config.toml
n_head = 3
d_mlp = 512
attn_scale = 0.177
grad_clip = 2.0
warmup_steps = 118
decay_fraction = 0.925
dataset = "wikipedia_en"
Each number is 500 + 40 x the weight over its row's rms, rounded and kept within 0 to 999. Layers, rows and columns count from 0. Numbers have three digits each. The size before them is the row's rms in percent of the matrix's.

# layer 2 MLP gate, 512x192, rms 0.208, rows 414-511, columns 64-127
102:509453509475522460452502508527447526487515433494531491398546497514593531518503503502516515527497559515499515464497465571497535482489464533494451476431502537526570527533508446538392507496475534
094:479529514534487521457492439519532450498526514537507525485463485542509520514568532528458452523456470592521459495469521447466527417490523504555527490520514503450459549561469551508501461498481498
096:468475453466495509528503546474579510478459526553562520483454476527536456535526610421474517540516456502464549489496460482509524483456549520447450469522493467476501492461535546472451466442510528
080:496508572508545547477566534501521497455517487475467535445492512511446504512574452451467506600575471481483555523546550576418540535486484478488547544471477519491536479554567511474445552551514463
097:535468471507539501466408489473523486531516503435500513528528511495464482470439495484456466414561455510478528447469623512532518552468511511566511527521578439546442617491453540443494491421524493
106:457566497424498572516493504471468514413523552522530487507434493502453494505450523509517484468496513523466478465429416503429476535467548582540522485520494501482530606452510379469465523507555456
100:443541522498519453446517445469585461536518480564525570462556477475477530505466428420484517450485404513514509548490476498480498490475560442516496495570475421565450523488545475542465456515498431
106:506462570480527484548526510495478488525528521553578498438520534565440461513454512502455503511520437529486533455491526521541547468480547437462560511513504471447435486525495515463453540506502572
105:451509523523464523470537490454499458498475565489432478454525450552569477513455534502458529500506560426414580528430521439522467552465566515512474525453506449468478449495479429483483564474557439
096:526516513446516399502443461501459503438506519510528407444529471491550484548481521480513551479576508417494455491454567465475473463452512507490559499558500480506527549512433468460537506477496508
099:459517454484500510570465532497476534466488465508566444544442445555562492534578581484449587498478409547492488480521472511474470485495536540559531498526538505540521524483561482383546506538459471
108:470516570472450552549486488534487521470513529510544479479483522475555483556512562456500475511485511515497485592484517528429489492524524471489482534520513483522452518529460504508532518396468528
101:471410491483471478545425553465528465546476451467457571484398528520491513485566493510500526478470436524536477508541530488446458486469547496471565543554441534453506526505485478513468517492497469
104:530501448497468505517470523545505557483511522452472484527475453476552552496507516389542472427470471497491464524556558524526573460495488500437469487467485469525470493468498415447565502582443447
093:550535511467486484506519514484481405534494466520579488526513525477552522527468490503487545495558532489513486476461328518533476547489567493515461495522428551507507490482469599436471493468510449
094:503462489476521540467482510503489461430497542425466555520557536461471513550419526540435441537462450534527493397536502488487535512540552486417444528450556486451525519549437527552480470453465432
098:521503483469478512497463407509514531486452528526520494483577530496455453521522599463434564502514520569453461489562547451487517524525494450536530561514477496523474486475476543418528519458529474
089:551394528480471480483501446484453537527494446560498544448522491535487499479461571504524483531526435563518480572550540466450525467481512452465476564575408473434505478534542512507450494543468403
108:491541558484486518406457458457494509453480503485509517439499490521528411468486501510378499529529451504470531455518548553492509527427484480489574485489579417444499457415495502436469491504457572
095:491482538520467487555511521528517515487525498567493446465486493510455474510512547465463539527551441436455432466543496504520536527521441534448532541450466509556499552537520463455464493499524540
106:456540568516479507554543526432474564467519493528502497475514483585517489458536586522511459491483505484467489455459443490515500559522540457523493508483544530516589474441490567552464567479493467
099:559494498425560530502460435516495519458478491539429521541472516493579380476520585517417497523499515436530444523465490524493523479489504409481504502472520507527502474493546543491453463532461449
099:538505464503457545471518500510498544508480557500532480563488508523531495478565598539540589532469546526511510474521525510524483564453513518452400456463568455450488575460473425460503585522492516
108:494539505596530508535434484471547454561477489527526526441508554544523471386450475545503518593511485501551561445487531537481528496486490427475553554523543521460489485555463561438447472450466539
102:514465460528493507504463458520487533471463531520490549500474457545461449468472486491540540486491427523491437463460479502474542438504504493489493548405501438503535546427468572433442472569561493
101:571532515473463489458479504523513438480517576556456523495558457484402515472415471504470493461508496494508503436483562467529482435526522479531472521482530477508514525502475463521428454432486465
098:476431486526506501456494465529490550504447511510450467443441453528564486545471525573467488561469481484469451523461534490502566543504449543463532503516443472558538451498461539449484501495525569
090:477545494507510461563516612462477542480537505481477487489465408570536495570450512508546507416414470433461481556518500476495494475489431553421474497460491479553427536524525533504527515479557444
107:509453432457481554544564444446460585464416459526453506551589444545525390478509466522573494514529529470478447558525493482502481544523487549485433397551482548487522479505504489497526529478525550
107:500480513487457476461423488516422489435526508540494502472498472495555526473546541397575409427496529494491466509547523510401487492482513544467509525490558435550495527521517501480584527492490528
097:448527493527503489418444505424550476534538443485479457537500436505570475437568541536471463560468514452481566468501395496562532495484594496510484468501604532483508444547483515482501557501471546
103:515502496445567564429483468487406534522514475477525550524530467455574539481494442523500482516489529482465498436486502444534482544448535566556466504474536524510478522579538507492528452466485512
093:567546476478444523529458489515593511487535515552615552484526493584511512506438497549478536480536483474548549441454500528466487502489459534502451538461538503475535523487500519506491462450541542
101:498520530552539530444569481506461421495524486513520518466464507433525487514460484467531498526490487463487535524506504501519466504405522523481554500470611470464433486456522436562536508482434518
092:480490464489491515522489531456483542529499525555556523536503452502487498532575479567466449442507508499560505480461495557435445461517556536457465466496510559550519527540459509557457514559549516
090:506477492491441506504513512531535541485453457498476503559527528506509442493530553524476552531441527520529446475484497458543423536508539522496442452573457414442477535528442463433490479490551418
112:469506505521481551505511483542566526535514546450569528459440498574494478405469626559530566574501617485540534579524467417451514503467521553484564454490479537456542513500455416448474453476469463
099:555471473545489509510525529469468408533491469490563495479506458524545499499514525449544537523483470483526481480531481481550492494438567517461475407454548480590522437542498545514472477463515531
105:555505499446535448468430523474542484490492483550444448441451523539554477556518559495420499496456523452514517498461528507452474488486526491548560587461461465572519492471545511523471503520595486
099:573511520488501577537518472523499474496583576489560479440527530590475467413436566529473523498489505530444511491505417566554524497571560465514467486508521557529563509532514496417444561513524461
100:514507504553526574462555528513535514504539494470527483456510517404503380565464455475544463517471434511442597511465487516479528507498542493502565484452491414562505474432555492485469497577475514
089:500498543465516527519505491543574480467506458517486473452552527529562453561512505478528536523565550512528488515453499519472400544493468490499455489506498530541525524504507441521470454570529424
102:488442476519586486496488524497513537497464425568501534536437562509536525471510533485509486506537476543443562470540484458566487572517506507509482504544536493408533443471522521508484456505481550
096:514473538457514479503510503539490511496443501500512541450502374498410586443517520453512549559431437510502454558617484450470501488492580482467514482512484495493511475465475489487527521427506461
105:499400573484555517513505496512510548554474551582447456474512453480417505458564552521458491540474492507463485521433449491511543532476505465515559451522525503574478432549550525461447521539507440
100:494481506442492548480506489429544547518541483489533439484511520499563478560518468490451479485416498508465586502517476527539492463509546473498503526500507422535637523503556527481491448521522461
106:495443514409469523577546542557497492449559469541466486504508544420554477516534531501458494549527464459524547498547475481515428472423470516528573511520494429493481525509481430414513469483484472
108:540541523486506498475473460493565552498459556537534470529523511469497482529468466482496446490474515492487464530485555514593601482562522480494439469501503468523453503431510499470480476532531458
099:491403541504534532601590461491494484529484466445493453415552546534511459451554435517527494476523492541515459525447520414487470468468530461541505490448518523479512507449441487467550523470501526
097:498527428452462556519569516542441493470518536587466431531433514512441526573478567480497437491564462561529416486512530538461520463520443413514490523572458525548483554497461482492504521511544463
099:449443453436488556499505545517527469518568493534521533466483531525557472513535557493596492496491418535536465479533472533460471483547552425483507487532529521512454548455502487442482588539488459
103:527554399500513544453554494524507553506459508480455515438438497477534449502436527454492475569502466482537488462467475513505467495489521507493511529490451551555478422527503475474528498527458472
092:439536484476384507503522457571532546485476466414477481562505533505503532517430477469515556535526503564507510506446566511456483484477523424531526520497499477505558483452518474459536446549518490
089:483477473465543478533520457554454551574504528578509480481509480449516510558545444468537471467575514499496417537514503477473559501579505448485529546550452505461527559539533538458524575543491484
107:495510511531503465450467531586474617522530534568472526495541561514499595492547528446529496518449529481506510516504491461522583537562529494515501485508529476493495481439449512507450533541475503
102:533478508523532574516526552484530406423475510464512519502526494469509484523464511456497582522445480492469534507533579497492450438412499531495517490509555558555500471565465492471525549489511518
111:507546540516513555496493503463462563465512513556462529426546506487533496487543486483478618549460412570499437506548543497519512495465488485524552448462506457467530537524497524444496490459505508
089:503479516498455451511504531520491474435426563526520465494515457508497470534532490473478460506530486507513475572534459531563493457470541494510494480552572545456517538491466492505486472522501487
100:517527437475464466454485478525561474498554498508626564536469485499510466497485568526509490493433449500551499534516397522485528432550519479525519462536506447521492486530522546502522402473433479
107:409582537507488521509502557497544453557534538469584524511525476461426533494441566493444498546445495515470519534523579453488509487463571504474522478491506533495488475491484537558552509457504484
100:537452424490471544439498532470498498494504534408517531511444496474511488533517426523509540499551532503456526492490538543512421481509489448501545529520506474502444460553494527439579492473467509
102:527515498494473445427508422470494461510560508549476470476583504475440458437573458571548472528487552474492482507577536492533521469515554482572530459672451461468533508519515487430496523521514531
106:522524538473494456491498447494518470540447497499501528437570497525473493570507525476512583523503476504504544468472471484651532507493502460494531498504550463549583522497548573551502446520457529
102:463463436494498522412491426449469520409482476512433452531417484512511456456524537516503481500496550510502481520396453566488517457459520535450526399458499481464490523493505453414496508526461513
092:508547449452456524478515398485463464452525512536548431525510474462478417467583459483563492519492559502532485493498512514518531460497496565533531538527491562512496506538499483524504482477493529
107:550502477554462494507636510459516493521495462436521490549494498534493535461468536540530465484543482507505523568379466511444440511564485518490491489508476502505552509447481567456531444559543407
107:512525503415594487447461463431507510556503566541485485525519493531512477526461500440450521514505455542498422470520427447507438532483568503518464461420490535522470544461541520543553480474442535
092:452507557475572507503479455463565564515464499454514423574465474523540436485503559549500468481483565473508504491494515498512516540466519491474450546498481538522481579561490432534477531548551531
106:539519475531482458455475500496521485500486551548481513489485494425537485512441442506466531482472492511508438534417563528580498446504567556476515484559487485489496546588509526481507565569540503
105:461449474521505503477416507460500491552553569519522499516478465566491510531502539488475495522457454486506557505512476508549496452481548519483477453474543403545464434451473535511441486449473531
101:551479499550503513480521565516520495442476447568543452454440498553558538479449509566547532517511427469534513576461553505490492512511484466521535478431488456567509536462448492417481492466492514
102:432499526539498494458505525496534610539502544542525526493515462414580530561570486470500512536416547513552447533514553487465530437504493576502501532583494468511492475463492497476472463442484441
113:488437552452490511441561443494563438509436496546506459471498492533534523450506537442566453486479522424483505473542492448540436478483595530476509520527431531529520527521503507433560542460498517
102:524386491549475497500417445457566485491478548523467548539511390556512435472443486486534487541494489505475521522463483478533580452546522472472490537452473481455497497564492509530485485505504471
099:565486466468485478533505523482413448474540436573537462501506472453413490533508500505541509509557493521494575501520550433487542441502489563541480559551534547450486504465538566492540454498498518
105:516515493538549506531459516495423491525476457489546520509515440471486532519575494523436566496435472525495459459456491441524532480580484507512454504481492493516540501539467498524561520448576532
105:489500540459543523509477436495540487464478406495530489552489502515468452536461449502525443463438577491475439524444397509506475510483523546490493418521532567570496506521495594529528492561492543
100:574504525536478497422487508482453417508528520539475431457535539519569536482487494504488528607417472533547501472507513468501448412526563532549517457569532512487535494484511473508466525514517416
105:581451494492549525492530544491435497536499487583475493471552479551474419494473434487498477478496553518508485501424482467559532556451557490542577486508533465484513539500561466535418516462460520
101:535467401406549512578512485464463455480488520507437542492514511483498508459509519508502512435481536529493516579497475469483451445455570453609556474493525453516535513493472522488457481510525518
096:539460526487581459509486494501508481512475503578481608507456501524522519491530535510547482487544492556559496449493525478498455455510537512558519511525469467558463506512518555485516530572528517
106:464460526451562566463464594514536536518531530541465465430456512566546443507508499509505486465521447470529403577505448515573488505477506464548465521513584503511474537445481518449472442579487543
092:437505530529532453494563457571536484533520455443494497481483477469512435585546468480471450498522476451520498515486468538504505565498525510538465511462533490447524521480524484458516571576448503
100:584451483519580515531528436483489442495524544583524455501528525409509501476522508498511508513454516498515466562487514504521528481426513537526451507510595523581520453511548442449526481488471564
107:523548455410430539465520463545433510485503519511502604498554394485531546413552516460538533559504488453535497490519474534506522569523453556519441489471457526467456483481472513486540556498518397
094:533529475531469547592542489537478543517528532506490511514460431491596454528473490483489471453470526423490409443568498486504475518550495440444466487471565405444564486532537469535511474470565469
098:465449490460495546522448473463475516453488473507461471537472470534460504459492543542541491566434552500507457490591579476495567499492520567484518501536507493427520466531497467494497468449502520
085:490560470495442519563459503481553464493423469476504588533502546408495489492514493483610496531486504460468496514466476503528530502492563531519460420503542486501504532473440438540490452566508432
103:587497509582475519491504461501407481570510441583526605551486464538468455547528478470549458545459486462440501523515481557457525540467486462447549499477567514434467529480473464549500554491420528
107:506511524502457575541452501514575496470517496564601547477531593522582588505436528484578493522520437452537486564578478472445485473529534505459560515542492462495524520481444498503456549451528510
093:497499561420492490576527567518464543458561453498536478562489487447454495487491549475450472451580460421513516498456539431514452444526505581498591510483453402507526508446533441460431438512505470
095:509445518557480535510442543501458582524512559557499574461497498467513492536455520527461513492448459484462500467523448435431503495550543535447488455549621519448472509495515464499547521507454528
086:481530495464523553484527469465510537549515522502520436528552536509534415447462529448436427484478470500410552516484444455488535396529443438511465513538447505459542510556514487516484430519503394
103:506517447484440488474474519410452544616497496449533516554487408482480531491464544557503510522498551526471472469550530398466529503495501524494505510540449505476481452488512512552506501428483502
103:493459487438478583503521430542536505493514549512558496546481455522573490496463519505462477531575495423535531500567514461513522453491496471487479534478517506546498523530436504498476456525512480
092:499472468472459481494450554497492563506501505491506559493523455554549539491536523551498529549488488485458481489554576541461555468506517488412451433489505503449499463457474451555564497431470563
100:613468536479503531484530493476465474533502505512519504508467469520457470421429503520453485533469429490478506541465488496580506469558496507426518427459536488569494450442415560528480536502509498
106:483501500550504510478482489455529467530419476506501576514514504480501521465458527584518533522459511471437493458534488474523511532481479505537456497546520568548519544523512477538505553491413503